python train.py --n_head=9 --norm_place="pre" --beta1=0.9 --grad_clip=1.0 --batch_tokens=131072 --doc_mask=true --train_tokens=821200000 --dataset="wikipedia_en"
Each number is 128 + 24 x the weight over its row's rms, rounded and kept within 0 to 255. Layers, rows and columns count from 0. The size above them is the row's rms in percent of the matrix's.

# layer 5 MLP down (transposed), 2048x768, rms 0.0246, rows 1206-1251, columns 384-431
size [ 96  98  96  99  99 101 102 105  99 101 101 100  97  99  99 106  99 107  96  99 100 100 103  93  99 101 101  95 102 105 103 101 103 101  99 100 104  99 101  96 101  98 102 101  96 105]
[[107 123 127 104  97 112  74 111 110 104 165 134 103 128 140 115  96 158 145 139 121 133  93 113 152 105 130 128 152 162 124 118 147 107 104 145  74 125 157 120 111  97  87 137 112 117 163 145]
 [107 147  81 170 124  97  93 129 134 152 129 133 143 127  96 149 137  93 121 151 131  94  96 145 143 134 132 114 134 124 132  80 165 125 150  99 134 155 100 162 122 168 149  67 110 143 121 125]
 [ 98  89 152 128 159  93 137 139  98 118 102 112 146 173 106 106 138 166 117 129 132 174 122 129 152 106 177 163 125 120 103 130 145  84 102 145 124 161  88 111 140 115  89 159 108  80 127 137]
 [ 91 138 107 109 176 128 140 147 156  90 152 142 104 178 138 155 141 136 139 176 139 144  92 119 143 162 119  91 105 149 171 136 128 100 148  81 140  95 135  70 123  99 108 127 121 138 154  93]
 [153 121 159  89 133 135 130 122 157 119  95 131 124 120 100 134 115 114 122 111 181  98  97 129 145 132  98 117 122 122 138 104 140 142 149 137  94  96 142 140 127 124  90 103 134 147 192 130]
 [149 125 146 151 175 140 136 125 152 119 136 151 155 141 143  92 141 123 145 139 133 116 153 167 130 145 129  86 138 111 117 119  79 127  97 135 146 140 135 155 121 156 126 167  99 154 166  48]
 [ 98 104 129  94 128 102 136 106 129 123 117 130 160 141 141 151 120  89 127 150  70 111 144 137 159 104  70 109 173  92  99 138 108 137 102 173 104 133  94 149 134 103 141 128 159 131 117 157]
 [163 110  98 156 113  78 112 155  79 175 148 139 127 117 128 124 152 133 106  85 173 157 148 122 138 129 151 104  69 123 150 128 148 149 105 115 139 121 124 120 174 142 116 152 126  93 130 132]
 [120  52 103 148 117 135 111 152 141 168 124 133 190 141 123 171 109 127 113 106  53 133 115 109 179 139  96 126 138 114 134 143 169 149 142 136 125  61 128 102 108 139 110 151 132 167 153 147]
 [ 90 107 115 103 113 164 140 133 100 118 160 106 155 100 121  99 101 140 140 127 180  88 135 143 140 107 156 112 147 145 153 173 133  84  73  96 124 122 115 134 117 127 113 135 145 100 149 134]
 [110 123 110 104 141 121 118 142 143 111 130 160 139 134  99 142 147 112 117  76  91  79 115 137 156  70 108 132 158 167 123 113 135 125 137 106  73 100  95 118 158 117 124 100 145 159 152 145]
 [126 136 116 166 129 115 115 110 110 115 107 120 152 119 112 144 108 102 139 135 102 120 126 137 171 118 124 144 116 165 125 124  89 131 115 144 164 134  91 138 144 105 127 158 151  93  71 135]
 [119 171 111 135 169 142 143 117 100 159 110 141 147 123 162 134 111 144 103 132 134 146  88 144 110  92 109 170  96 131 179 129 135 112 121 145 125 159 136  99 131 137 147 143  98 102 130 125]
 [123 141 161 121 126 167 123 120 203 128 121 120 127  99 141 139  98 174 142 149 110 167 113 158 161 132 151 104  99 113 132 139 134 115  90 151  98 104 171 127 157 115 105 142 160 108 120 123]
 [170 143 122 166  80 100 110 132  84 136 105 104 110 167 101 151 127 133 108  98 132 134 104 136  62 189 131 140 150  98 165 134 153 185 123 109  75 144 135 109 153 148 154 120  96 117 156 132]
 [167 102  97 136 163 113 132 106 165 141 148 118 116  90 115  79 115 144 139 108 122 161  99 113 142 172 150 131 128 122 115 109 148 115 166  85 153 137 153 115 139 145 134 103 114 146 118 137]
 [138 126 165 145 137 117 151 106 157 115 124 126 145 100 125  99 115 117 117 128 113 142 115 156 150 137 138 146 124 143  97 145  81 126 101 151 104 171 123 115 156 130 124 128 115 161 156 129]
 [ 94 142 111  79 154 179 134 102 121 185 147 106 118  98 124 162 138 104 150 139 108 121 153 118 161  97 150 113 101 135 129 122 112 121 112 140  93 116 114 124 107 101 110 117 136 123 118 163]
 [111 126 115 120 125 124 125 113  97 129 108 143 176 110  74 121 145 172 149 150 153 157  55 156 162 154 137  86 138  74 115 111  85 112 144 119  97 119 135 149 141 114 141 117 155 176 175 138]
 [116  79 128 124 143 132 120 115 200 115  92  83 144 112  80 151 155 115 121 110 161 138 107 142 172 148 151 133 116 115 107 139 128  74 151 139 136 123 141 143 107 122  40 117 151 126  87 182]
 [171 179  68 144 104 169 133  92 133 130 104 171 114 160 106 122 139 111 116 134 108 121 121 136 143 151 103 141 129 133 117 144 153 142 127  92 162 178 129 152 162 131 142 129 121 164 108 118]
 [108 140 144 112  99 120 128 127 118 108 133 106 144 108 124 128 109 128 111 191 143 123  85 115 112 112 137 121  96 140 119 128 154 118 131 109 173  96 172 131 153 156 151 140  99 136 118 108]
 [167 132  84 154 117 136 187 118  73 117  60 131 153  69 104 141 137 140  79 122 137 129 153 134 140 132 152 145 167  80  87 164 110 147 115 103 139 106 149 111 176 130  89 105 168 142 117 146]
 [117 108 135 161 146  91 152 142 104 141 135 142 117 149 101 128 106 149 159 113 148 107 129  89 167 166 172 122 143 128 142 135 120 117 108 142 129 165 117 133 108 162 122 101 126 159 124 110]
 [ 73 114 105  66 101 121 164 104 128 138 122 161 133 133 102 132 113 145 113 163 159 150 141 173 115  90 119 133 130 145 121 155 146  76 147 125  81 141 128 155 122 127  92 102 152 128 150  71]
 [136 115 178 164 141 165 115 154 106 117 125 120 116 119 101 168 172 134 154 139 108 112 142 119 115 162  82 132 143 112 144 124 132 152 103 148 151 132 140 117 110 122 176 141 102 168 115 125]
 [120  92 126 138 152 122 120 181 111 117  60 103 129 146  95 155 133 117 152 111 124 167 143 130 132 136 113 127 128 122  81  87 137 106 156 115 102 125 186 139 143 114 122 155 136 192 131 127]
 [167 125 126 139 109  98 152 129 124 147 136 141 120 104 149 132 160 116 105 140 120 118 143 144 111 142 117 115 142 128 134 144 152 148 124 124 129 125  91 143 131 109  95 143 117 122 133 150]
 [154 142 166 120 112 124  82 154 115 155 112 123 142 151 113 128 109 109 132 110 121 150  87  81 122 133 134 141 131  92 100  96 150 161 158 160 129 166 137 158 174 133 141 135 157 133 118 129]
 [124 114 142 155 136 133 176 189 150  82 141 136 150 175  90 120 112 126 150 145 165  84 118 101 118 118  92 130  99 103 153 100 180 137 113 120 152 125 145 123  62 119 134  89 116 196 112 132]
 [150 153 132 111 125 122 116 161  87  94 119 134 107 121 193 145 106 123 137 138 123 139  75 143 124  86 152  68 185  96 116 150  77 169 167 103 110 153 112 165 153 116 156 116 202 107 133 129]
 [140 162 109 125 108 119 108 132 182 111 123 179 121 130 113 182 138 171  77 130 146 140 126 137  92 120 142 124 116 129 147 138 115 139 136 163 145 150 148 143  84 102 124 140 116  93 118 154]
 [154 112 133 107 112 110 142 167 168 128 148 119 136 127 116 140 163 135 143  89 115 120 145 119 140 118 114  92 160 120 121 134 141 107 167  80  84 146 162 120 150 111 112 126 152 112 141 127]
 [159 155 158 135 107 150 106 149 114 167 130 152 102 118 140 157 104 106 134 105 101 112 115 122 102  97 156 143 112 112 147 126 150 128 135  98 127 117 184 118 146 180 121 113 128 147 134 122]
 [131  98 139 122 134 161 133 104 121 158 142 133 127 163 135  86  87 166 111 132  95 145 127  57  81 135 156 124 135 159 127 126 153 111 118 119  77 121 131 111 137 112 105 117 124 132 114 111]
 [113  92 123 151 120 117 146 131 132 173 156 155 102  97 164 128 100 126 177 175 131 104 127 141  97 190 132 117 115 155  70 185 104 109 108 138 134 156 144  93 124 133 121 149 123 124 104 164]
 [116 151 171 105 161 118 111 178 109 122 102 142 116 118 168 174 115 152 110 100 176 112 167 161 125 125 129 128 104 134 125 109 173 128 100 179 130 151 123 134 120 167 117 103  82 103 124 126]
 [111 139 138 120 158 132 103 152 113 130 132 183 103 117 127 131 154 133 145 141 112 138 167  85 114 114 113 121 142 152 102 107 141 120 116 148 139 165  83 128 109 123 156 134 127 104  80 156]
 [106 106 139 122  96  98 148 166 103 103 108 122 149 142 116 134 107 133 131 137 123 115  82 145 182 163  96 103 143 109  88  85  94 147 133 126 100 133 158 134 153  79 144 121 115 147 106 115]
 [128 102 133  95 104 139 125 106 138  65 107  81 145 137 142 150  82 148  91 124 156 135 178 123 127 113 116 119 129 141 145 103 121 123 149 151 124 182  98  95 120 124 144 158  51 129 128 145]
 [113 160 177 149 178 132 131 135 170 119 123 146 137 138 128 122 150 149 149 121 161 110 123 132 139 141 165 122 135 105 151 176 101 118 114 118 118 102 134 160 137 156 123 110 119  96 123  99]
 [131 163 136 136 147  96 187  98 190 136 150 127 107 124 126 164 116 131 137  90 130 125 157 140  95 110 194 141 126 119  86  80 174 148 138 142 124 137  74 129 163 140 133 144 123 137 117 101]
 [ 87 155 177 104 131 142 140 183  76 120 121 160 125  88 124  97 138 102 129 133 175 127 167 138  26 148 120 134 100 122 156  96 137 117  96 134 128 146  76 115 116 107 123  74 127 125 119 128]
 [182 103 102 183 128 114 141 173 145 137 108 112 145 140 139 119 141 154 103 115 116 104  69 125 120 138 138 155 110 118 169 101 138 160 181 123 125 158 147 133 121 123 139 120 129 156  86  97]
 [120  94  95 103 171 148 134 119 123 138 119  85 122 104 126 101 112 150 117 137 126 156 121 166 140  81 109  92 113 140 144 126 113 116 100 143 114 123 129 141  93 116  99  98  78  87 160 131]
 [152 143 126 152 116 147  83 148 149 129 132 150 178 140 137 138 108 138 104 114 108 131 133 177 136 125  86 117 126 186 124 122 162 174 153 130 124 123 155 155 120 113 138 206 197 146 140 141]]
# layer 5 MLP gate, 2048x768, rms 0.0304, rows 1207-1252, columns 384-431
size [ 99  95 101 104  99 102 111  94 100 100  96  98  99 100 107  94 100  96 102 104  96 101  96  97 104 103  94  98 100  99  97  96 102 102  97 109 101 103  96 106  95 108 101  95 103  99]
[[139 142 101 124 115 132 103  82 168 141 146 153 145 172 116 144 178 108 149 107 139 128 139 141 126  89  75 151 100 143 123 124 147 138 110 107 144 101 103 103 147  95  66 144 113  99 168 115]
 [148 156 100  82 148 146 137 139 136  97 130  88 123 123 148 145 146 130 114 104 170  78 113 116 155 171 149 138 125 130 123 131 172 140 139 153 133 175 145 109 166 160 119 106  74 133 110 115]
 [111 127 150 145 122 197 103 107 140 122 157  73 124 109  98 169 131 151 142 110 163  87 126 126  78 123 121 114 102 109 138 125  98  96 104 110 134 169 124 117 113 111  94 138 105  82 109 121]
 [126 145 137 155 113 132 131 109 205 108 173 140 112 115 122  88 136 123 138 131 149 146 143  89 124 136 171 138 124 133 151 121 102 128  76 171 134 134 110 124 117  90 125 128 135 143  89 144]
 [155 120 136 113 130 106 100 109 162  80 157 131 117 149 109 112 106  75 139  82 160 141 107 156  88 120  93 159 123 116  91  85 175 135 141 146 113 109 143 159 153 107 120 108 128 115  97  75]
 [131 152  89 155 150 151 158 157 127 129 132  75 129 156 124 130 133 161 152 108 130 111 110 148 108  96 144 138 140 117 125  94 125 127 117 115 111 141 108 118 114 128 124 118 100 151 139 110]
 [138 145 135 103 123 118 128  66 130 135 119 106 125 151 119 111 147 121 134 130 137  96 125 158 131 125 106 130 141 150 120 101 133 140 193 118 135 128 126 108 145 101 148 198 142 120 118  86]
 [115 148 106 143 129  85 121 132  84 143 143 127 121 155 134 163 121 122 118 132 143 117 154 151 113 136  93  75 138 131 164 102 124 130 154 149 127 130 144 167  77 172 163 143 145 125 136 137]
 [ 91 155 144  93 108 144 130 148 137 156 105 136 133 107 119 117 112  81 145  88 111  76 102 153 152 159 106 121 141 133  86 114 180  76 130  74 140 114 132 154 120  82 149 134 117 101 130 112]
 [144 161 161 104 105 116 107 115 134  86 135 139 146 165 178 148  96 142 136 167  93 123 168 103 146 116 127 123 105 122  86 173 134 146 183 118 168 134 104 103 142  79 131 149  89 138 157 132]
 [139 138 120 127 157 118  95 127 151 109 147 140 113 169 131 163 161  89 116 141 131  97 109 164 157 119 111 103  78 126 113  93 124 103 143 113 123 119  97 149 119 101 107 152 137 111 101 175]
 [130 143 136 137 114 151 114 132 129 136 121 100 183 105 146 133 158 149 144 106 153 124 124 142 133 142 139 135 112 123 144 135 118 144 165 128 115 135 123 158 158 162 145 152  71 130 139  95]
 [128 148 130 145 137 133 111 112 160 133  98 135 146 111 109 101 187 126 111 157 105 100 130 109 143  94  95 138 118 174 172 100 126 118 141 159 116 127 130 142 126 121 167 129 122 151 129 118]
 [ 98 134 147 102  99 144 127 165 136 121 187 115 115 143 102 148  75 116  91 130  95  78 140 109 135 150 103 108 145 130 132 149 107 104 145 153  98 143 101 136 116 136 144 146 165 140  82 135]
 [183 153 133  95 119 144 140 124 154 153 109 130 127 106 119 140 128 114 131 127 142 120 107 159 120  77 122 143 133 169 104 151 153 124 159 160 118 118 131 155 127 104 124 157 124 152 111 140]
 [164 140 155 141 157 126  72 123 117 110 145 164 128 121 160 101 154 127 128 124 149 132 125 133 107 127  99 134 128 151 125 120 142 137 136 128 112 114  76 137 127 173 111 111 101 115 134 150]
 [122 173 110 122  76 152 154  96 185 120 131 100 110 139 109 109 119 123 195 152 164 112 161 142 125 118 112 136 146  96 116 109 132  69 125 211 117 133 107 154 157  94 104 161  88  86 147 138]
 [ 99  98 145  71 154 134 100 122 160 145 148 116 103 158 110 136 141  89 120 162 147 105 111 116  87 153 105 171 149 152  94 154 107 115 123 162 118  95 109 129 132 162 100 129 144 104 117 115]
 [162 142 104 106 123 174 167 119 130 165 125 125 110 166 116 145 115 101 114 120 131 127 129 106 107 128  98 124 122 128 146  84 105 102 120 152 106 103 126 128 123 145 101 120 125 163 141 150]
 [190 130 140 113 115 115 131  81 143 113 118  92  96 161 119 147 141 118 172 123 160 128 133 118 142 102  90 111 126 159 104  21 141 111 131 132 122 150 108 133 148 104  98 129 110 163 126 120]
 [131 161 152 148 146 126  74 133 113 132 158 155 104 174 149 161 115 110 125 107 137 177 111 140 104 166 103 167 137 131 120 144 142 140 148 126  95 197 127  93 144 139 175 135 114 144  91 122]
 [116 173 147 134 135 142 101  72 156 126 180 123 149 159  91 107 154  97 146 158 121 136 168 131 145  95 101 104 119 174 125 135 123 121 170 141 127 144  99 129 133 137 119 151 113 119  95 162]
 [171 115 131  97 142 153 116 146  97 101 158 147 124  87 125 108 115 136  92 116 125 124 125 136 162 135 147 163  96 140 139 127 157 164 171 148 114 121 129  78 108  93  94 167  90 142 110 134]
 [128 114 150 140 127 128 123 138 134 120 144  89 143 173 153 149 138 118 173 149 145 105 128 119  89 125 154 137 117 118 120 104 115 158 113 150 133 129 128 128 115 108 159 111 131 164 103 150]
 [149 120 109  91 162 150 102 120 109 146 188  84 118 122  98 134  85 122 184 127 138 124  97 111 107 155 131 146  99 132 129 149 139  91 150 127 109 146 109 142 163 136 118 128 147 177 149 111]
 [151 113 120 113 129 197 102 146 159 109 117 117  98 119  92  89 142 166 167 112 107 138 163 115 108 128 106 174 138 137 138 114 123 147 151 115  96 158 115 163 147 145 143 162 131 149 126 144]
 [ 83 109 114 129 129 181 147 129 139 153 133 162 145 118  94 107 104 130  97  77 124 177 116 114 134 140 118  98 128 143  92  89 138 149 130 122 137 137  92 144 153 122 146 163 122 129  64 152]
 [140 101 101 146 105 149 114 112 153 127 120 111 132  76  69 131 102 141 139 134 131 135 120 143 120 117 132  81 145 135 117 115 125 142 149 131  93  84  85 123 126 107  97  93 137 120 150 101]
 [172 138 111 122 116 152 123 134 104 116 124 106 123 169 122  93 153 136 112 195 147 115 102 114 144 180 107 153 146 123 135 135 103  91 151 125  90 105 101 117 104 124 131 123 134 141 144 165]
 [101 114 165 136 165 172 136  83 122 124 164  80 114 123 122  90 136 101  94 164 122 149 114  81 101 163 112 154  99 118 124 147  95 175 128 124 131 100 141 129  72 141 106 106 129 132 148 118]
 [ 88 129 129 116 155 140 124 115 156 117 126 141 128 179 161 139 131 142  80 139 153 128 149 105 136  68 140 120  88 127 143 101 131  90 108 152 121 132 125 153 115 131 165 145 124 119 137  80]
 [133 131 124 124  98 106  74  93 135 122 109 108 137  98 127 127 109 108 136 119 112 138 109 122 131 149 145 139 123 142 104 141 177 119 103 123 120 135 126 163 125  99 118 114 128 182 102 138]
 [157 185 119 153 103 144 140 157 163 151 120 128  90  97 153 121 124 147 130 124 141 134 101 158 134 124 128 157 141 106 106 144 141 110 110 147 140  63 112 168 153 137 107 111 115 153 169 143]
 [136 131 115 125 171 115 110 119 112 135 108 145 132 110 151 121 132  85 119 137 127 169 115 103 133 147 128 150 142 158  96 106 149 144 145 113 103 159 132 135 151 107 109 178 112 108 112 127]
 [107 127 160 107 105 153 113  66 116 107 186 116  99 147 115 138 113 111  71 161 172 131 124 124 129  89 109 123 117 131 148 129 162 105 131 176 129 167 108  97 115 158 150 146 165 125 117 110]
 [163 184 127 122 120 135  95 114 124 141  89 134 135 162 111  90 151  96 154 113 141 171 132 124 142 147 126 141 205 152 121 118 130 122 147 126 171  99 112 102  93  99 114 145  97 170  99 148]
 [139 126 132 112  83 101 132 168 167 170 148  94 124  95 143 172 109  58 152  80  89 176 112 111 115  89 141 158  89 118 103 145 121 143 125 143 118 128 156 137 171 130  78 150  98 143  87 130]
 [161 126 115 155  71  92 135 155 100 100 113 138 129 145 197 150 149 144 171 175 163 142 118 142 115 140 113 142 126 112 146 119  94 118 101 117 129 167 106 117  90 148 108 145  70 128 134 166]
 [105 128 159 140 134  87 154 116 127 147 141 130 137 147 108  97  75  94 141 129 144 144 114 162 165 138 106 149 120 112 113 117 130 159 118 126 148 135 113 101 135 106  93 115 136 107  59  85]
 [120 136 107 133 104  96 166 111 174 150 145 111 153 122 133 157 121 117 131 107 126 140 155  75 115 154 110 113 121 141  90  96 121 150 121 149 167 128 109 114 164  87 160 132 135  90 117 100]
 [ 98 124 146 106  99 159 153 131 123 146 172 122 150 142 158 120 170 147 156 174 141 140 127 185 137 109 162 129 145 154 151 127 120 112 132 126 138 145  91 135  85 131 160 172  96  85 117 103]
 [155 144 144 140  79 147 106 145 109 123 152 124 127  98 159 126 145 125 155 124  57 128 142 140 111 117 136 137  99 124 122 118 141 125 122 192 174 166  86  82  94  90 166 122 114 116 127 116]
 [162 120 132 128 119 142 117 139 119  99 146 159 132 122 161 152  99 158 132 179 111 129 170 105 154 146 144 196 126 135 125  83 130 105 145 131 142 171 127  91 144 149 111 116 136 120  39 156]
 [128 144 169 132  93 128 169 138 100 157 101 144 141 154 127  91 131 124  88 119 132 130 133 155 158 128 122 114 173 123 154 126 109 136 142 142  84 148 144 113 132 128 145 108 120 140 117 124]
 [ 99 115 100 109 170 104  81 148 150 118 160 136 149 128 115 127 111 100  99 129 118 153 133 106 149 137 112 122  96 153 108 115 163 151 124 189 141 134 119  96  87 116 137  81 119 142 107 133]
 [136 115 136 137  76 113 100 120 166 117 147 117 117 109 101 106  67 132 125 178 117 174 137 127 155 122 130 186  97 111 140 143 124 147 136 136  89 138 127 109 100 113 164  95 176 138 144 110]]
# layer 5 MLP up, 2048x768, rms 0.0292, rows 1207-1252, columns 384-431
size [ 98  96 100  98  98 100 108  98 102 100  99  97 101 103 104  98 105  93  98 101  99 102  96  94 102 101  95  99 102 103 100 101 102 101 101 106  98 103  95 104  97 104 103  98 103  95]
[[134 140 108 136 166 125 138 128 129 101 170 118 128 142 136 127 161 144 141 104 108 139 113 118 107 117 120 138 102 175 103  88 143 104 114 121 114  84 127 134 206 134 158 122 153 116 134 137]
 [117 125 124  61 142 105 130 113 101 133 148 148 138 100 152 152 160 138 135  97 136 158  93 137 124 161 139 102 152 152 137 146 112 133 127 148 129 160 122 148  93 110 132 125 150 107 156 155]
 [129  96  97 112 129 118 167 161 112 140 123 135 133 156 205  91 136 177 109 143  71 129 106 136 148  78  95 145  92 123  85 114 162 135 105 139 108  89 149 102 118 120 114 121 169 127 167 117]
 [125 117 180 115 102 118  99 159 130 109 142 129 149 113 106 113 144 122 148 133 123 166 157 154 139 128  61 139 176 100 107 101 103 133 125 109 172 150 108 158  79  93 139 152 103 155 138 182]
 [150  92 159 103  89 143 146 138  99 123 118 157 129 111 133 118 161  90 123 142 144 121 114  94 138 105 106 119 168 129 121  97 135 106 132 116 107 146 128 152  94 150 105 108 130 121 106 134]
 [114 122 121  83 140 108 132 141 118 133 129 122 115 145 186 157 125 164 112 109 134 110 138 126 139 165  82 123 127 108  93 144 110 141 100 154 105 147 122 121  85 120 113 143 118 109 121 128]
 [131 107 101 141  77 129 136  94 160 125 124 139 145 153 147 176  91 159 133 104 140 170 116 103 149 157 120  73 145  99 177 111 170 156 174  85  86 149 137 104 137  89 162 147 154 169 102  98]
 [161 111 140 157 129 128 161 149 108 156  76 157 130 126 130 155 109 103 180 138 136 109 127 131 126 144 111 120 157 144  99 137 144 127 156 139 113  95 132 140  94 132 141 126 150 105 196 166]
 [122 108 160 140 146 122 138 170 116 135 124 105 162  67 134 119 126 129 132 143 127  49 137 105 152 137 116 106 130 127 139  94 152 116 117  96 143 120 116 156 148  97 162 137 122 143 123 143]
 [141 136 144 166 178 116 112 164 145  80 119 138 146 134 166 130 138 113 100 127 150 118 165 114 104 116  90 155 119 127 117 105 164 111 129 155 113 177 162 103 144 165 125 120 139  82 107 113]
 [133 157 107  71 133 109 150 125 114 112 151 133 159 136 165 190 120  83 144 128 161 151 130 165 121 134 113 146 180 177 152 118 113 120 124 153 120 119 139  80 127 162 131 124 115 163 124 118]
 [134 122 168 172 112 113 112 101 141 144 132 152 115 156 148 155 100  96 112  88 130 117 109 121 118  92 146 182 148  78 125 120 106 127 130 110 119 137 117  91 138 129 112 141 123 121 142 143]
 [128 139 132 148 131 135 148 112 172 109 115 172 109  74 146 146 126 143 159 122 116 170 130  91 138 125 113 136  80 109 144 144 143 120  76 159 117 114 125 144 123 123 107 128 121 134 134 150]
 [160 133 101 127 115  89 145  97 126 149 140 122  84 142  80 119  80 103 137 116 120 121 107 150 151 104 126 156 144 114 142 117 145 117  67 155 126 136 108  98 148 131 170 137 140  72 118 143]
 [104 126  95 129 141 117 122 150 126 132 108  65 156 132  98 118 112 151 139 144 137 122 147 135 124 122 139 147 108 122  89 156 127 136 131  98 113 123 120 103 115 153 101 149 119 167 142 133]
 [108 153 178 132 146  90 125 164 124 121 132 116  76  68  68 138 136 131 117 107 134 177 144 168 147 149 114 130  87 100 145 133 118 166 152 136 185 110 120 126 128 164 142 118 140 174 150 168]
 [141 127  94 132 151 156 134 104  85 104 128 106  92 105 159 113  87 140 150 114 107 133 147 135 131  85 112 122 158 131 129 137 118 134 143  82 133 132 148 120 106 119 127  97 158 124 150  90]
 [142  97 118 112 144  98 112 118 132 126 114 127 107 123 102 127 109  65 119 131 122 144 134 145 103  86 126 131  99 141 151 113  91 137 105 138 108  95 133 165 140 164 133  96 147 119 155 155]
 [157 118 121 146 102  76 134 154 112 108 115 115 126 116 153 129 128 113 117 141 110 122 120 181 149  88 133 154 154 116 106 143 182 127 176 146 103 115 141 120 114  99 181 132  84 137 118 124]
 [148 156 105 118 153 157 151 140 143 160 119 147 169 134 167 115 135 137 119 108 109 113  96 150 111 161 142 165 125 130 139 162 138 149 140 138 167 102 130 111 136 143 150 101 152 128 101 121]
 [139 101 101 124 101 132 122 135 153 150 100 169 119 132 113 137 112 154 182 141  91 111 118 165  97 167 114 116 152 124 180 128 121 153 120 121 142  73 132 129 152 142 141 147  96 158  98 102]
 [134 157 118 148  89 121 158 129 127 125 104 167 122 158 157 172 125 128 132 112 139  79 150 148 156 106 141 155 137  74 140 177 132 111 137 154 134 119 117 192 139 158 140 151 147 122  97 207]
 [145 140 129 132 120 148 132 169 130 118 129  99 112 107 155 142 141 137  99 149 163 143 152 130 132 142 131  77 101 150  98 125 147 136 143 135 112 104 154  73  78 115 114 113 119 120  76 130]
 [106 128 143 112 117 147 143 126 113 115 116  95 152 159 107 118 109 130 122 131 160 102 160 133 134  94 116 134  80 123 123 120  89  85 116 122 139 124 156 119 130 116  94 145 111  98  86 128]
 [ 92 147 143 155 137 164 137 117 151 149  88 108 132 127 116 157 140 175 113 181 142 125 129 129  93 124 118 141 152 152 144 172 127 128 104 126 146 126 159 171 151 115 137 124 126 112 119 125]
 [112 123 157 108 182 128 144 137 139 143 106 174 100 133 123 132  86 130 170 147 104 110 126 107 104 135 113 117  70 156 121 106 113 128 152 136 154 139 128 181 132 165 112 160 123 103 139 115]
 [133 116 103 149 124 142 137 117 103 146  83 119  99  85 138 127 129 111 139 124 128 123 150 125 128 105 177 144 146 145 149 139  98 130 110 169 121 121 187 117 118 122 129 123 167 139 118 107]
 [118 118  95 147 175 103 143  80 122 117 136 115 144 136 146 161 120 111 134 118 117 119 112 103 130 156 162 156 108 115 106 154 155 193 162 146 130  64  99 107  64 120 110 126 149 151  99 121]
 [136 106  96 123 139 143 122 146 120 212  94 126 131 111 109 143  98 112  77  76 124 126 124 128 136  91 110 156 130 139 126 113 123  78 130 116 104 127 108 109 158 146 108 145 107 153 137 133]
 [122 118 113 139 110 140 150  95 141 182 153 117 140 157 149 108 144 129 157 152 146 133 116 136 154 127 113  76 130 122  98 128 112 151 146 117 175 133 136 128 101 137 131  92 154 122 151 121]
 [129 113 109 158 149 139  94 136 117 169 157 150 166 103 173 143 146 139 124 127 124 142  93 125 133 118 138 172 138 134 109 140 140 155 131 127 135 109 134 101 157  93  95  91 115 131 101 125]
 [100 131 108 134 127 106 127 116 166 114 164 112 123 118 114 148 136 102 121  85  93  74 145 119 118 141 131 140 143 127 136 124 152 105  94 121 109 140 118 153 165 121 123 123 145 151 113 123]
 [125 113 152 105  98 117 154 110 113 146 123 101 138 117  91 118 141 130 167 137 126 100 138 127 138 140 161 125 118 109 126 118 128 137  80  96 113 113  85 128 173 139 117 181 117 143 127 145]
 [111 162 125 134 133 133 126 161 115 137 136 131 145 106 182 126 156  94 134 103 116 107 134 173 162 123 121 126 150 138 121 194 149 124 143 145  88 109  97  98 145 171 120 115 123 108 115 125]
 [139  75 141 137 144 149  92  95 161 116 152 129 128 112 104 157  93 173 155 124 141 122 115 117 149  79 135 142 102 158 128 118 121 121 144 152 138 118 101  98 166 155 126 126 168 118 146 144]
 [ 95  99 138 105  99 102 160 149 121 121 118 117 161 135 156 129 163 130  83 133 110 112 125 191 147 111 124  89 168 179 112 120 112 107 162 154 132 156 112 115 118 143 113 122  93 137 165 131]
 [103 132  94 122 144 130 137 161 172 167 134 110 140 118 140 125 113 146 103 167 106 109 118 148 161 128 148 134 112 145 140 127 116 146 143 124 122 148 108 116 131 121  90 141 115 152 151 121]
 [137 151 106 144  84 156 119 134  91 154 142 164 132 141 135  93 152 110  79  96 133 131  94 110 134 102 146 115 122 162 113 105 113 108  69 135  99 105 134 149 135 132 132 107 116 120 116 155]
 [151 166  89 116 145 137 126 154 152 139 136 126 114 137  94 177 116 118 161 164  95 136 160 128  87 163 140 106  71 107 114 137 100 106 155 127 113 121 139 135 146 114 142 138 172 102 126 152]
 [111  85  93 152 124  89 126 127 127 138 178 141 134 137 129 113 148 110 172 115 115 130 160 113 166 137 157 114  93 144 119 138  91 126  97 118 145 119 112 143 167 139 133 108 132 101 161 128]
 [122 158 122 114 119 107 127 147 124 109 118 123 114 161 141 118 153 131 146 127 148  98  90 121 137 131 126 142 152 121 144  79 103 104 153 154 134 153 121 124 151  75 117 142 133 105 112 139]
 [100 123 102 120  93 100 126 154 125 105  92 151 133 100 116 129 112 128 128 115 131 133 109 175 124  94 120 130 137 128 140 112 171 114 140 134  97 106 101 145 161 140 118 117  99  71 108 116]
 [149 138 142  93 112  90 145 143 114 179 117 129 102 165 141 124 145 163 120 144 161 111 145 134 131 140 150  83 131 161 169 155 133 135 115 155 135  97 102 144 140 117 115 164 125 145 123 126]
 [119  95 127 130 105 131 153 187 128 126 126 128 164 110 120 141 105 121 142 132 149 141  94 138 164 100 157 128 134 136  93 184 104  94 155 147 136 162 119 143 142 181 115 141 136 113 134 145]
 [128 116 191 148 131 157 128 126 110 153 157 147  80 104 168 104 135 140 147 141 143 109 129 132 147 143 129 165 154 100 128 115 129 103  96 134  90 108 127 139 175  79 105 148 146 135 153 165]
 [160 142 132 175 126  88 167 143 106 114 110 117  93 149 146 144 161 109 117 132 130 136 129 130 151 110 129 106 127 175 124 111 190 156 128 139 112  71 141 127 115 101 174 139  91 114 208 140]]